python train.py --d_model=128 --d_mlp=320 --activation="swiglu" --norm_eps=1e-05 --rope_fraction=1.0 --attn_scale=0.125 --lr=0.00868 --seq_len=256
Each number is 200 + 30 x the weight over its row's rms, rounded and kept within 0 to 999. Layers, rows and columns count from 0. The size before them is the row's rms in percent of the matrix's.

# layer 12 attention query, 128x128, rms 0.17, rows 7-43,71-106, columns 64-127
083,191,255,198,188,182,215,162,238,176,227,184,197,194,171,212,184,153,195,202,215,171,262,229,208,219,211,261,143,189,170,216,196,178,149,123,178,228,178,209,192,169,176,179,171,201,193,228,195,166,159,196,214,235,230,196,177,166,248,212,201,158,225,130,241
067,192,203,208,216,192,191,202,180,230,245,202,231,209,206,198,183,219,165,204,220,210,213,161,174,160,227,235,201,219,194,230,279,210,182,220,181,171,191,221,146,239,173,208,238,138,231,246,254,206,174,244,226,143,193,167,186,230,143,221,173,169,167,196,252
069,181,191,181,184,206,189,211,204,227,136,255,193,167,177,171,238,200,216,221,203,238,237,199,231,206,162,199,206,176,212,162,180,180,136,176,186,209,216,231,161,148,188,170,214,141,159,223,254,189,207,152,174,248,190,232,193,218,170,178,289,233,227,156,224
069,222,176,215,222,194,217,246,215,175,206,204,180,233,264,169,196,179,216,197,193,224,211,147,149,225,234,196,130,224,172,257,259,173,162,248,176,239,173,186,254,175,225,229,210,219,235,216,177,200,171,200,217,221,188,185,188,164,185,238,183,203,192,184,200
084,240,197,247,153,231,193,215,204,199,206,200,250,234,174,175,208,145,156,177,214,180,169,148,196,223,200,159,241,210,253,138,243,208,195,204,219,206,213,184,222,221,217,224,191,214,216,239,150,196,235,272,234,155,198,240,242,225,163,234,152,186,154,191,197
080,213,251,152,174,165,213,219,244,193,210,245,148,190,209,205,179,165,204,209,174,164,204,236,240,196,235,208,177,248,187,155,161,213,247,170,196,215,198,161,168,198,205,214,177,207,241,246,217,189,196,169,255,216,240,240,188,176,217,198,210,167,216,212,233
071,181,207,212,158,227,168,264,157,200,241,252,243,206,226,176,160,220,215,208,167,210,180,232,230,160,213,195,268,244,221,256,218,228,194,237,213,175,222,214,138,181,210,201,243,191,209,226,197,233,171,267,181,213,185,222,198,172,201,224,165,227,195,214,246
075,201,243,189,187,191,233,231,248,170,187,177,168,172,193,218,207,172,195,185,194,141,207,161,182,265,163,180,145,214,169,178,161,213,250,182,216,255,187,216,242,223,229,229,158,199,143,196,187,149,237,198,243,215,234,184,198,182,193,201,211,261,248,185,177
064,215,218,196,170,245,212,220,228,217,198,192,222,250,195,218,174,163,202,201,256,186,235,210,211,182,240,187,233,210,205,177,172,169,221,271,172,260,155,201,214,174,197,194,191,194,189,153,198,197,214,186,188,202,153,246,201,207,218,204,147,233,279,200,201
074,163,205,171,185,183,226,189,191,215,252,255,204,199,197,156,174,211,196,204,228,203,184,160,167,197,179,191,193,231,172,168,220,238,250,280,251,189,183,197,160,130,251,192,214,204,269,221,212,175,196,254,214,161,159,181,196,245,160,205,160,211,163,206,241
073,170,205,189,260,162,200,216,209,215,182,193,161,184,184,132,236,218,204,185,232,189,164,162,241,195,181,247,226,187,136,191,190,164,173,187,227,216,259,204,180,201,199,172,208,190,183,171,209,233,190,170,213,153,210,181,247,178,200,191,192,237,167,230,202
082,193,208,211,164,185,198,233,187,203,129,244,249,210,160,224,209,144,194,159,131,210,201,217,183,195,222,240,178,185,186,222,191,161,200,180,192,196,217,133,203,174,174,167,166,188,184,199,196,161,160,237,185,235,227,221,171,227,169,159,252,228,229,153,241
077,219,180,190,106,183,162,242,200,192,226,215,219,179,195,189,171,214,210,203,175,173,241,196,185,217,230,142,218,211,222,236,202,231,264,222,235,161,185,152,185,132,247,187,176,179,190,209,204,186,194,188,262,208,199,177,172,215,239,188,219,184,203,186,242
070,187,235,193,220,195,156,177,210,218,217,169,135,197,209,212,275,228,199,196,201,156,190,261,233,175,186,201,219,206,196,197,187,196,160,207,184,176,268,250,183,212,233,189,192,223,161,221,223,260,180,201,169,262,160,199,230,200,205,220,205,187,181,175,144
071,239,204,190,228,237,188,169,188,206,225,214,234,231,217,183,167,205,241,206,195,195,180,208,234,171,228,190,218,231,254,206,205,205,226,222,268,187,224,190,213,226,198,140,214,260,206,260,211,178,213,238,179,235,176,165,171,207,235,168,153,205,153,179,223
068,183,196,232,220,170,184,177,185,180,237,265,153,215,195,164,207,199,191,168,257,201,213,145,227,188,192,190,181,176,197,214,201,210,185,194,218,180,240,198,162,197,226,181,204,203,139,174,177,256,146,169,178,194,181,176,200,168,165,218,168,206,198,229,183
083,147,184,159,214,206,209,217,198,234,208,173,142,238,233,228,249,160,202,183,200,233,151,218,222,174,176,243,243,236,174,199,199,154,216,197,224,186,193,177,224,226,152,161,269,253,209,248,196,242,170,249,165,209,203,128,202,198,207,185,173,196,160,213,197
084,180,198,243,180,251,194,179,191,159,169,245,209,213,181,181,199,208,127,205,238,197,166,211,225,250,185,231,159,203,250,183,204,239,195,204,183,224,238,120,164,212,215,155,186,203,239,225,174,198,152,222,237,223,251,227,212,180,189,229,224,206,218,223,179
086,235,213,265,219,166,152,212,140,163,182,184,244,156,200,170,174,161,167,196,167,198,201,184,233,198,191,222,235,191,175,240,203,190,145,190,209,168,170,210,234,198,217,174,180,126,200,270,176,189,192,219,212,228,215,245,199,213,187,192,249,194,188,233,197
097,236,230,222,172,249,226,194,162,174,186,231,193,261,177,200,240,213,183,246,211,200,192,181,228,279,226,203,156,215,211,289,181,208,221,208,187,212,189,244,237,185,159,184,250,233,192,186,212,195,206,221,197,191,194,133,196,213,253,235,234,223,202,140,176
087,262,217,203,174,248,194,160,213,178,214,216,210,198,175,176,176,238,157,168,197,155,189,204,238,230,259,171,170,198,234,203,196,166,238,164,206,166,155,143,195,216,205,210,170,195,187,168,177,181,205,215,221,221,218,239,167,248,198,174,194,182,222,253,179
098,125,225,232,207,196,198,244,163,170,207,188,218,185,204,230,176,190,178,225,222,200,224,169,212,173,189,217,170,190,171,181,152,193,240,186,184,211,228,192,172,209,233,172,124,222,186,213,182,189,169,141,259,216,160,173,194,139,204,253,193,230,159,192,179
106,170,215,188,202,176,255,224,176,165,236,175,251,176,207,152,161,201,175,189,200,189,251,173,179,163,229,216,171,171,236,214,202,271,179,213,200,216,238,153,155,202,238,238,183,213,229,167,202,271,257,202,212,231,200,208,211,183,186,213,159,186,216,230,191
112,183,293,179,177,194,241,152,203,191,183,206,219,205,152,219,231,189,191,198,201,168,239,220,201,217,260,194,121,185,166,221,188,150,213,166,178,207,244,143,189,206,180,270,219,193,220,138,240,199,196,211,154,182,199,190,197,212,195,202,233,202,226,167,205
118,147,220,180,157,177,185,130,200,169,190,223,225,188,196,148,182,224,198,189,223,233,227,236,197,271,247,203,192,131,190,201,189,192,192,222,213,209,240,143,132,224,250,278,201,226,205,173,189,199,194,181,229,205,215,199,198,165,186,216,217,195,148,195,196
096,235,200,156,193,242,204,145,203,193,224,195,215,186,199,209,199,164,180,210,228,167,182,214,222,183,248,199,241,166,215,213,217,181,244,216,153,140,225,224,166,138,205,201,238,227,208,168,203,237,228,201,246,218,199,139,156,189,203,217,190,255,230,186,235
138,220,139,184,232,215,167,209,207,156,154,206,201,213,165,143,225,207,187,164,183,155,208,194,187,226,194,200,184,143,157,224,199,204,176,214,221,215,187,202,192,192,166,181,228,194,253,190,178,198,197,191,232,224,209,197,175,209,179,149,250,192,249,201,239
125,177,216,220,216,200,179,188,184,190,208,135,193,247,206,186,205,173,194,161,200,214,172,191,195,238,197,210,242,178,162,232,213,184,201,228,223,284,217,183,247,146,166,158,172,233,222,145,190,255,209,189,192,205,187,206,228,191,253,187,184,158,147,235,210
126,131,165,231,191,192,159,178,215,187,155,214,162,189,216,165,162,192,191,186,168,157,224,268,216,175,132,176,197,144,223,193,226,215,191,259,212,175,152,212,206,209,211,201,170,178,221,168,170,192,140,130,177,151,222,154,181,144,140,189,165,199,213,226,191
130,182,167,165,164,207,274,209,171,195,187,145,202,194,164,185,184,169,217,235,192,181,203,235,173,225,182,173,182,202,223,161,181,184,228,238,196,188,222,249,200,189,207,256,188,136,179,236,202,198,219,153,204,189,183,256,192,175,146,236,141,180,251,210,165
121,192,219,241,179,224,190,188,238,169,206,254,235,217,227,205,236,133,204,181,246,227,190,187,158,186,212,201,183,178,217,186,227,158,230,235,167,215,166,168,183,217,219,198,215,204,216,164,156,209,189,143,201,219,197,145,231,203,205,207,269,235,247,163,201
127,207,240,200,236,206,196,170,203,150,266,215,157,226,189,209,189,134,233,199,176,202,164,165,215,195,201,131,217,273,190,170,153,227,204,224,165,192,218,229,181,130,226,202,192,141,232,237,209,220,156,165,211,190,164,222,181,209,190,145,216,199,202,167,227
136,190,206,179,235,211,221,216,189,193,218,182,217,171,219,255,168,149,215,149,186,218,216,207,188,239,221,234,233,250,257,153,171,191,224,204,194,150,210,192,173,202,204,206,201,213,228,213,212,197,181,215,211,186,219,224,222,179,212,252,141,174,183,155,206
135,250,220,212,203,215,163,253,192,159,196,244,193,200,203,146,187,188,227,201,215,193,226,198,166,233,138,174,162,239,182,203,206,262,165,197,246,235,170,197,238,233,220,199,141,221,205,283,205,221,187,211,165,190,217,208,243,187,254,201,202,167,149,227,218
127,226,164,213,186,212,212,162,157,219,270,248,236,245,223,155,203,222,204,177,203,191,175,166,175,190,207,175,255,213,237,182,182,162,199,245,158,151,144,166,241,211,200,205,236,192,232,256,193,235,157,208,225,212,210,201,232,191,240,228,202,210,190,216,180
129,190,231,182,160,270,214,229,216,204,220,244,167,214,240,192,179,157,204,292,195,144,165,211,226,226,219,191,165,191,168,200,201,243,172,190,183,199,202,158,192,224,220,232,179,158,182,204,202,177,233,253,180,180,205,195,217,217,218,176,191,204,219,179,196
136,215,165,199,214,190,161,227,231,205,270,166,167,168,261,207,207,182,248,234,154,240,152,186,193,188,214,226,143,199,180,225,207,196,206,244,172,170,181,126,163,207,158,201,207,164,191,195,172,189,159,80,219,148,154,208,201,186,171,180,214,201,230,146,163
066,229,198,207,180,162,172,229,202,283,186,137,200,165,247,201,202,141,220,225,202,188,230,186,212,183,183,221,217,186,234,192,192,187,205,220,244,246,182,242,213,189,215,237,172,220,208,190,211,194,195,239,156,229,191,263,185,209,193,207,138,243,258,158,230
082,165,181,211,196,199,181,248,173,193,270,208,214,197,177,179,261,203,149,224,227,210,191,177,217,192,231,172,176,209,203,174,176,193,136,129,206,176,193,204,179,172,198,152,262,169,185,267,206,258,161,203,215,185,242,209,190,172,211,208,195,132,113,184,238
078,174,163,200,260,168,232,182,223,193,110,164,232,214,243,194,156,206,232,235,225,202,235,137,181,206,192,217,223,168,188,197,173,197,188,194,145,190,203,258,239,209,193,178,164,216,203,195,231,179,254,197,146,186,204,164,199,227,177,181,245,217,206,223,202
087,165,208,208,227,164,275,183,245,220,220,230,249,170,173,150,224,187,188,244,234,157,185,202,226,184,193,169,227,223,202,143,207,183,192,190,205,249,230,184,192,201,193,171,200,180,123,198,186,210,242,192,197,244,172,193,228,249,232,226,190,247,187,202,217
082,211,167,231,199,218,207,248,238,171,213,195,180,260,205,216,168,209,224,188,161,165,229,186,216,184,267,213,225,222,236,214,178,186,230,157,192,163,210,196,212,134,213,197,200,178,209,204,253,233,287,230,218,197,199,175,187,220,187,195,176,211,195,211,195
091,260,210,170,242,224,218,226,271,187,158,223,185,198,243,191,167,201,189,182,190,162,191,194,252,173,218,205,191,236,176,148,191,150,253,248,163,177,197,163,240,220,174,213,176,216,191,223,201,122,176,158,163,236,176,228,209,227,123,174,246,199,236,216,189
094,204,238,252,196,196,187,233,136,168,186,175,191,237,195,258,122,220,168,188,185,237,166,181,179,210,230,200,196,194,184,249,209,252,230,196,201,158,238,207,211,238,156,186,252,189,204,231,198,244,161,224,207,166,244,169,267,203,205,177,204,139,125,187,250
096,218,217,180,202,126,244,224,255,194,204,134,203,188,220,197,219,159,244,197,172,181,198,183,183,234,183,203,202,208,185,225,172,165,210,194,204,267,200,170,213,220,176,229,159,216,185,204,195,143,208,154,231,226,181,204,267,198,173,244,226,188,226,174,242
082,181,222,207,199,200,165,205,206,234,185,196,194,196,148,198,199,191,196,171,167,205,227,211,237,229,225,176,214,210,223,169,171,170,225,216,196,194,203,195,191,210,163,288,185,133,230,232,175,212,200,140,224,220,187,221,201,182,195,185,211,169,204,157,224
089,184,156,208,204,219,257,199,172,221,298,210,230,194,172,203,215,262,221,280,208,164,167,166,163,233,190,206,226,238,207,244,207,192,157,147,182,187,202,145,197,151,222,214,217,157,199,164,186,237,218,197,211,215,169,162,215,204,171,238,174,195,207,223,179
080,220,166,195,236,196,212,158,217,228,184,119,175,165,233,224,164,178,210,205,190,223,239,178,216,180,197,206,228,202,170,170,201,226,180,141,175,197,146,198,272,242,175,225,188,190,243,188,198,148,217,179,167,234,178,177,203,157,151,166,129,221,232,259,144
085,207,176,256,231,210,197,201,188,158,202,189,192,195,181,163,191,202,189,215,203,238,141,175,257,221,219,216,186,184,176,239,223,202,216,196,158,228,229,253,235,190,172,187,153,205,192,175,229,245,171,209,166,244,217,208,246,175,244,253,172,216,209,152,168
089,190,156,171,181,251,265,195,203,226,213,178,230,240,188,223,210,223,198,197,117,178,202,213,190,236,148,206,209,174,175,190,259,166,133,211,244,235,203,204,158,219,196,200,125,153,177,181,160,227,211,196,237,268,213,227,199,226,209,151,222,216,191,172,221
098,198,251,191,198,249,181,160,200,147,222,193,193,204,212,208,188,189,176,210,229,164,228,218,268,194,166,228,165,220,208,151,168,210,195,240,183,233,168,167,186,182,210,181,202,208,211,239,196,195,172,144,168,210,168,234,172,217,149,195,223,145,234,135,190
101,243,193,182,200,202,141,206,207,211,224,284,197,236,172,158,210,219,237,198,257,151,211,190,190,240,217,212,225,206,205,167,174,208,222,189,205,223,206,152,153,151,276,177,213,172,193,206,210,143,253,154,179,231,214,167,193,182,169,137,222,187,226,209,230
091,157,155,228,245,178,168,191,193,248,203,177,129,234,139,173,218,165,179,187,161,229,178,177,237,217,193,185,216,216,177,234,169,221,192,179,203,238,246,167,185,196,227,136,263,214,178,198,203,236,150,187,194,197,229,222,195,211,204,249,148,198,166,191,200
101,180,182,201,218,212,162,203,187,190,207,164,219,248,203,222,199,151,219,180,159,164,154,156,204,200,161,257,225,211,201,259,200,169,177,178,227,253,237,215,230,217,178,204,196,220,183,154,215,207,184,215,165,191,215,154,204,187,164,242,183,190,160,190,195
089,167,202,242,168,149,157,160,187,240,239,209,200,194,156,188,200,200,200,241,192,238,172,257,201,180,217,249,219,288,244,223,178,231,226,215,182,223,228,149,156,175,180,170,247,188,187,211,221,229,157,237,181,159,225,245,177,207,186,237,194,219,244,228,241
108,202,163,223,233,209,183,190,203,136,155,183,171,213,235,200,191,177,212,195,218,191,190,180,183,220,187,201,207,193,195,191,186,220,177,201,255,191,175,207,223,222,175,178,171,172,163,186,191,175,206,191,138,215,258,128,144,176,222,226,209,194,165,192,158
088,246,260,221,150,193,202,184,191,189,175,158,211,196,232,162,151,198,220,177,156,132,200,216,227,210,178,233,229,176,226,199,169,228,163,216,179,219,226,207,203,259,129,171,210,178,213,221,180,150,226,203,194,168,255,231,207,214,219,189,272,242,206,130,210
103,187,269,211,230,233,249,189,185,214,188,193,220,178,179,207,205,197,191,214,172,206,201,214,243,190,215,193,261,223,206,154,214,212,191,203,255,141,200,151,187,205,238,150,152,221,239,210,172,220,202,261,250,258,212,200,149,208,190,217,131,222,234,229,211
090,188,234,184,199,185,215,173,175,177,198,132,245,192,220,213,183,141,164,202,236,243,199,158,228,204,231,230,197,150,224,226,196,211,225,193,175,194,203,249,220,161,187,177,122,205,144,212,237,263,169,180,241,205,174,161,195,209,277,235,202,199,218,223,151
107,199,171,216,183,209,199,223,175,243,244,206,211,213,235,170,192,198,218,241,216,179,233,177,176,201,200,161,206,198,261,192,211,231,213,216,195,218,181,194,195,201,216,232,205,185,231,183,160,174,231,233,203,177,164,184,219,185,249,153,146,141,255,237,163
111,193,246,201,202,145,198,197,140,221,143,216,193,232,183,174,221,168,220,233,215,212,214,187,248,193,176,242,214,118,186,187,197,204,175,221,166,233,170,231,197,179,173,236,204,218,208,206,208,214,177,213,222,157,159,180,235,149,230,228,231,201,212,160,189
090,142,195,135,208,189,174,165,183,214,165,232,205,237,133,217,267,181,223,195,226,237,215,226,211,172,176,207,209,148,151,164,233,232,184,234,193,198,126,199,180,161,240,273,173,218,215,230,187,204,160,209,190,176,124,192,177,207,196,226,233,143,229,252,198
080,217,116,206,217,199,187,200,215,195,179,165,249,241,220,202,215,203,249,192,200,190,171,157,250,183,219,110,201,199,193,217,204,228,219,221,149,208,241,208,197,191,214,186,204,246,248,169,162,183,193,221,249,196,247,139,187,198,226,188,225,222,233,217,173
088,252,160,211,218,195,200,164,232,154,243,209,174,204,167,173,200,213,165,223,226,217,215,147,173,262,207,165,151,140,151,253,216,210,191,175,199,214,178,230,226,224,175,193,218,263,243,160,243,168,206,209,212,227,221,193,201,170,206,169,212,204,219,208,242
099,220,203,227,220,200,185,182,137,218,239,200,171,219,231,213,202,185,187,205,189,145,155,178,218,199,186,266,220,244,207,206,186,190,211,245,214,169,187,222,209,236,216,192,207,213,178,202,172,280,221,180,124,168,235,195,188,185,211,224,148,161,200,207,164
090,158,198,210,222,229,198,207,232,238,236,179,154,190,219,199,222,197,183,157,161,152,246,200,188,186,211,221,182,203,236,191,221,211,197,172,234,144,212,131,150,199,194,205,226,166,198,225,211,161,194,179,170,167,203,228,213,138,132,188,198,176,173,194,192
088,176,202,215,245,192,201,230,155,151,175,149,222,178,208,204,175,154,209,235,193,185,174,204,159,161,190,174,201,187,197,150,238,200,223,191,183,189,171,208,209,192,157,237,183,175,203,219,214,141,275,197,164,120,133,194,172,248,210,210,154,200,244,216,167
093,241,237,220,201,242,156,196,188,203,190,218,227,153,206,237,194,137,207,230,228,184,200,189,203,243,233,204,175,158,131,182,171,159,239,213,181,229,140,209,176,202,209,241,173,225,172,168,184,207,251,169,223,183,189,212,212,235,194,161,227,219,217,187,207
095,203,223,178,221,152,188,203,249,167,229,210,155,246,192,168,220,206,223,202,210,223,172,225,170,187,238,224,206,196,131,224,192,195,265,229,203,161,231,242,167,192,164,231,187,212,227,227,260,157,201,201,205,162,179,190,187,233,208,177,160,165,174,200,188
102,231,224,214,238,182,200,209,183,200,217,207,194,202,215,232,184,136,233,144,152,213,163,154,193,182,229,244,229,206,222,197,181,155,206,186,182,146,217,173,161,208,220,184,172,192,245,211,169,211,196,259,211,189,225,137,180,215,177,173,154,172,217,160,223
096,229,193,196,209,243,133,172,218,164,171,140,241,199,208,255,219,227,222,194,184,270,218,190,117,182,168,209,225,205,222,214,208,256,191,199,226,155,204,154,227,163,217,182,243,195,230,245,197,211,239,165,199,191,207,221,177,190,208,229,203,166,174,221,199
100,211,208,200,168,187,150,177,198,199,230,224,216,181,186,206,212,207,223,222,259,200,168,238,159,166,168,252,243,235,203,203,187,196,152,211,221,184,226,185,192,173,215,189,247,174,195,225,206,256,140,229,225,177,209,168,217,195,189,168,195,184,189,177,227
092,195,219,209,131,231,239,178,211,191,209,247,143,241,228,159,197,172,161,215,212,143,156,222,218,216,170,247,186,168,203,223,200,156,146,192,197,242,191,161,163,210,199,255,198,184,148,206,219,210,165,211,183,136,197,185,199,183,217,182,203,199,216,119,210
# layer 12 attention key, 64x128, rms 0.173, rows 7-42, columns 64-127
057,173,133,212,176,179,159,192,199,206,159,213,222,183,167,234,163,211,209,193,212,168,126,225,168,151,265,190,203,193,225,176,164,234,193,198,188,182,198,188,222,129,202,186,181,144,160,173,172,213,250,212,183,203,193,217,189,153,231,245,255,161,190,195,210
064,198,245,247,246,175,213,209,135,215,187,181,161,253,206,169,178,206,185,212,140,240,139,201,178,143,196,182,223,179,219,158,177,237,239,266,213,207,206,238,154,220,219,216,197,197,137,195,175,233,226,202,233,224,216,206,247,198,188,146,179,207,197,228,152
053,208,214,155,193,185,217,251,224,221,203,227,226,221,227,189,201,230,249,170,216,123,217,192,217,165,193,235,210,160,204,174,193,263,176,189,147,173,208,186,217,303,205,198,200,182,193,175,197,203,183,186,225,179,229,152,171,190,213,225,236,147,214,241,194
061,185,193,170,173,198,187,144,272,238,180,190,168,181,210,216,215,155,159,190,198,196,204,187,167,183,217,172,189,186,214,208,200,178,139,165,134,168,178,187,153,220,224,192,206,243,160,240,201,225,238,184,258,233,196,181,204,183,237,199,204,148,176,148,194
072,145,228,214,177,169,225,223,196,159,222,203,171,168,190,159,233,271,200,207,185,150,197,199,196,249,178,153,224,215,164,196,169,160,175,202,236,108,228,217,203,183,233,225,211,147,168,235,163,244,192,204,233,242,237,209,199,219,175,157,184,237,177,189,156
068,173,161,195,197,207,204,162,191,224,214,179,175,189,181,237,192,189,202,175,235,142,200,217,234,242,205,177,154,246,224,208,245,225,247,208,170,168,214,229,191,248,176,217,206,235,241,186,176,192,173,156,203,194,210,171,257,223,219,164,184,229,221,176,191
076,197,228,205,163,198,197,212,219,178,202,184,226,169,196,166,212,171,202,197,221,246,185,205,237,188,171,146,199,185,163,202,115,207,148,166,209,199,211,275,147,226,245,204,207,176,259,206,267,142,203,213,223,151,202,192,164,216,184,205,207,206,128,174,193
069,193,176,170,191,238,187,158,212,192,206,260,229,226,185,208,187,185,216,193,162,189,209,186,215,182,180,193,188,227,195,234,243,206,185,211,195,250,213,159,213,161,159,218,159,181,193,227,171,219,216,163,238,246,226,222,217,205,294,217,150,160,267,220,193
074,203,231,209,193,211,235,207,201,210,223,175,205,212,250,262,157,207,170,190,177,192,165,198,228,163,231,188,198,187,254,221,190,130,255,225,203,170,233,261,197,233,234,253,223,196,191,189,176,236,181,187,228,213,238,179,213,257,179,177,155,143,171,194,165
068,234,195,232,170,175,227,166,219,159,233,189,190,220,225,232,165,189,248,207,211,199,184,137,210,190,211,214,226,214,180,176,199,200,157,218,199,187,227,192,170,244,175,223,158,200,177,201,175,174,264,201,211,233,256,214,211,213,247,170,153,173,242,192,240
072,203,192,170,205,219,187,189,240,201,156,204,124,175,211,197,177,161,179,222,230,193,200,238,160,198,228,226,169,215,233,202,232,192,104,207,180,249,259,187,217,153,220,213,181,196,212,201,175,161,223,221,173,155,146,234,184,155,238,188,232,212,199,181,211
070,190,178,158,163,211,181,165,232,210,264,202,134,131,170,235,234,172,224,231,200,212,203,197,241,197,198,208,214,196,224,218,255,185,231,234,221,202,197,183,186,216,202,144,242,161,174,204,266,183,256,222,175,166,227,201,232,188,187,211,220,201,226,155,208
079,152,236,205,163,243,254,229,164,196,177,229,215,162,167,171,204,235,171,163,186,240,216,231,218,208,187,198,214,176,160,199,220,169,235,232,234,216,274,257,171,240,178,189,198,245,233,230,158,168,178,195,240,196,133,224,250,252,160,193,160,222,215,196,185
075,171,191,239,152,230,154,184,187,172,177,243,153,189,245,183,204,175,167,222,239,240,160,127,247,272,204,196,187,206,214,216,192,237,240,208,178,205,217,211,183,233,147,147,224,222,205,202,194,222,221,189,221,164,247,193,219,213,193,252,186,187,198,227,206
088,196,165,219,177,169,213,239,210,208,191,224,215,194,160,161,269,190,204,212,186,207,215,204,224,226,196,188,218,240,205,187,125,188,172,219,161,131,227,177,190,224,222,194,214,195,268,201,237,225,147,169,187,197,240,192,228,219,135,203,127,183,185,193,184
075,184,202,171,167,172,185,195,223,244,157,227,273,230,242,176,176,205,164,214,223,202,178,160,179,177,221,210,183,234,176,245,209,220,192,172,189,202,189,202,214,163,166,203,238,158,191,193,204,148,197,186,221,227,146,281,195,119,199,184,240,186,163,148,256
079,215,222,191,262,200,204,192,192,166,195,184,206,138,247,207,209,231,156,184,135,219,206,178,206,205,182,231,186,187,241,246,169,242,197,224,189,217,241,187,194,137,188,174,164,214,167,199,210,242,180,219,234,228,190,181,156,176,176,192,235,221,136,217,229
082,224,183,273,186,180,205,204,216,178,174,194,229,161,227,196,188,283,157,208,213,176,262,195,164,242,171,223,144,196,164,132,203,200,233,236,180,210,162,188,207,231,188,253,185,224,265,214,274,147,208,186,228,171,214,196,228,253,210,206,207,224,227,213,198
085,240,230,217,173,214,178,257,214,213,195,194,144,189,135,199,221,131,175,192,246,197,210,207,128,214,190,192,163,187,208,157,207,185,149,107,170,209,241,126,232,173,187,196,232,167,232,213,194,129,203,222,211,175,223,177,183,164,196,217,174,199,194,202,199
084,219,184,200,215,139,195,246,171,230,161,182,201,232,239,178,249,210,200,175,201,206,215,173,202,234,145,142,209,233,219,224,200,198,212,239,193,192,233,181,156,226,221,218,233,184,222,212,175,333,233,214,233,218,175,179,215,213,198,203,222,206,180,180,171
101,204,247,222,234,257,206,187,165,171,235,192,183,167,249,215,167,183,229,195,168,193,154,244,256,197,210,206,224,231,224,229,182,202,235,235,260,194,195,199,192,159,216,183,202,221,219,207,200,264,226,206,207,152,193,187,233,253,248,190,169,185,163,203,193
101,214,211,202,234,209,186,213,176,173,202,222,177,162,197,259,165,236,182,191,144,187,179,201,257,204,260,221,214,249,200,152,187,214,242,205,221,200,218,184,232,199,190,147,213,203,189,239,211,205,196,225,211,163,220,142,207,249,222,230,218,232,189,192,253
104,155,201,185,170,207,200,199,194,186,188,227,194,208,227,176,269,210,229,158,150,210,209,158,253,212,158,125,268,186,227,227,182,236,246,215,207,132,227,171,192,202,252,182,162,246,206,198,170,249,173,169,251,265,243,131,190,200,217,238,226,204,238,221,198
098,256,240,179,209,213,178,234,200,158,221,185,183,224,213,238,157,209,219,195,172,198,205,224,168,152,250,237,206,158,162,160,179,219,170,226,164,166,211,215,226,212,189,218,207,150,195,177,177,173,194,219,209,177,157,162,210,194,263,205,157,205,175,182,223
109,196,212,219,197,221,237,233,178,234,163,172,237,197,123,204,192,169,231,204,191,188,238,152,143,243,161,192,205,217,245,234,247,136,161,171,201,211,177,212,219,149,212,211,210,208,177,192,172,243,242,200,192,225,180,229,211,217,130,153,164,145,178,190,181
119,205,220,199,162,149,128,169,200,234,215,175,230,196,196,234,182,174,151,218,210,156,184,182,214,231,208,195,182,206,259,181,185,204,145,198,197,200,181,194,258,187,185,212,171,264,230,209,246,205,219,170,179,201,182,143,233,154,220,170,187,250,174,220,162
098,232,179,263,238,204,191,176,154,209,211,208,203,181,200,164,169,196,179,193,127,216,195,196,197,166,182,249,212,188,162,140,169,176,224,200,197,182,201,209,132,281,207,151,196,186,160,194,193,287,226,197,150,223,176,215,148,126,186,191,194,173,208,241,187
118,177,173,198,183,266,211,122,184,185,194,160,196,206,207,224,199,178,182,204,254,174,144,179,192,156,236,174,137,199,144,193,186,144,188,211,217,191,222,220,186,237,232,197,180,223,175,179,133,230,151,244,270,209,228,203,255,209,237,149,191,212,236,178,181
121,202,196,174,232,234,211,179,217,177,217,181,179,180,185,228,248,170,189,205,191,168,274,206,242,204,192,209,204,209,165,226,290,252,197,229,169,177,210,213,221,164,215,179,205,184,173,174,151,152,233,203,179,175,243,209,184,162,174,195,212,193,123,260,217
113,224,229,208,176,173,183,204,239,196,214,175,187,191,221,139,204,236,200,229,226,245,158,159,286,181,166,222,241,193,153,213,197,217,194,201,196,179,205,193,174,188,192,237,209,238,207,206,206,186,197,202,187,168,166,219,210,133,152,214,203,182,166,250,101
110,194,189,126,236,184,212,198,238,188,231,212,215,245,222,193,205,172,196,221,244,213,181,223,234,212,188,217,225,209,174,208,162,141,222,232,211,181,216,234,179,258,213,193,168,246,194,201,188,228,168,165,179,195,175,202,213,180,194,164,239,192,271,185,187
126,216,168,203,256,177,172,214,207,153,179,196,193,246,168,173,261,191,182,221,174,259,205,182,216,201,204,186,152,226,239,164,218,148,261,144,263,197,185,248,210,187,200,185,188,168,211,170,203,222,218,196,234,175,205,181,201,176,173,203,203,197,213,176,183
117,232,192,243,166,181,209,184,196,210,195,220,275,206,201,209,215,155,219,185,201,163,158,181,146,237,195,225,184,249,123,187,183,170,240,198,166,196,213,158,185,206,201,205,155,166,217,256,185,199,140,233,176,204,182,173,195,176,202,186,196,255,208,174,181
128,212,214,211,207,185,208,171,224,171,166,149,213,205,252,169,225,181,212,250,153,177,167,276,118,203,206,155,183,221,183,236,214,195,154,218,227,211,179,137,188,231,206,188,193,190,193,180,282,206,231,202,197,154,199,186,221,201,202,225,203,214,180,118,237
118,196,146,177,158,193,103,158,184,198,227,202,196,234,184,226,219,288,174,234,147,184,151,212,235,218,178,206,223,235,239,215,185,210,182,225,198,214,216,196,212,187,221,175,206,222,221,196,208,195,227,185,217,136,189,218,227,226,187,243,211,157,203,216,227
120,207,213,209,171,285,173,231,119,179,191,175,179,232,173,206,214,231,201,220,181,175,169,227,184,177,193,171,215,210,193,168,239,198,197,230,260,180,237,181,162,176,252,190,233,215,173,132,273,141,179,147,188,194,185,182,164,199,189,178,219,148,214,187,149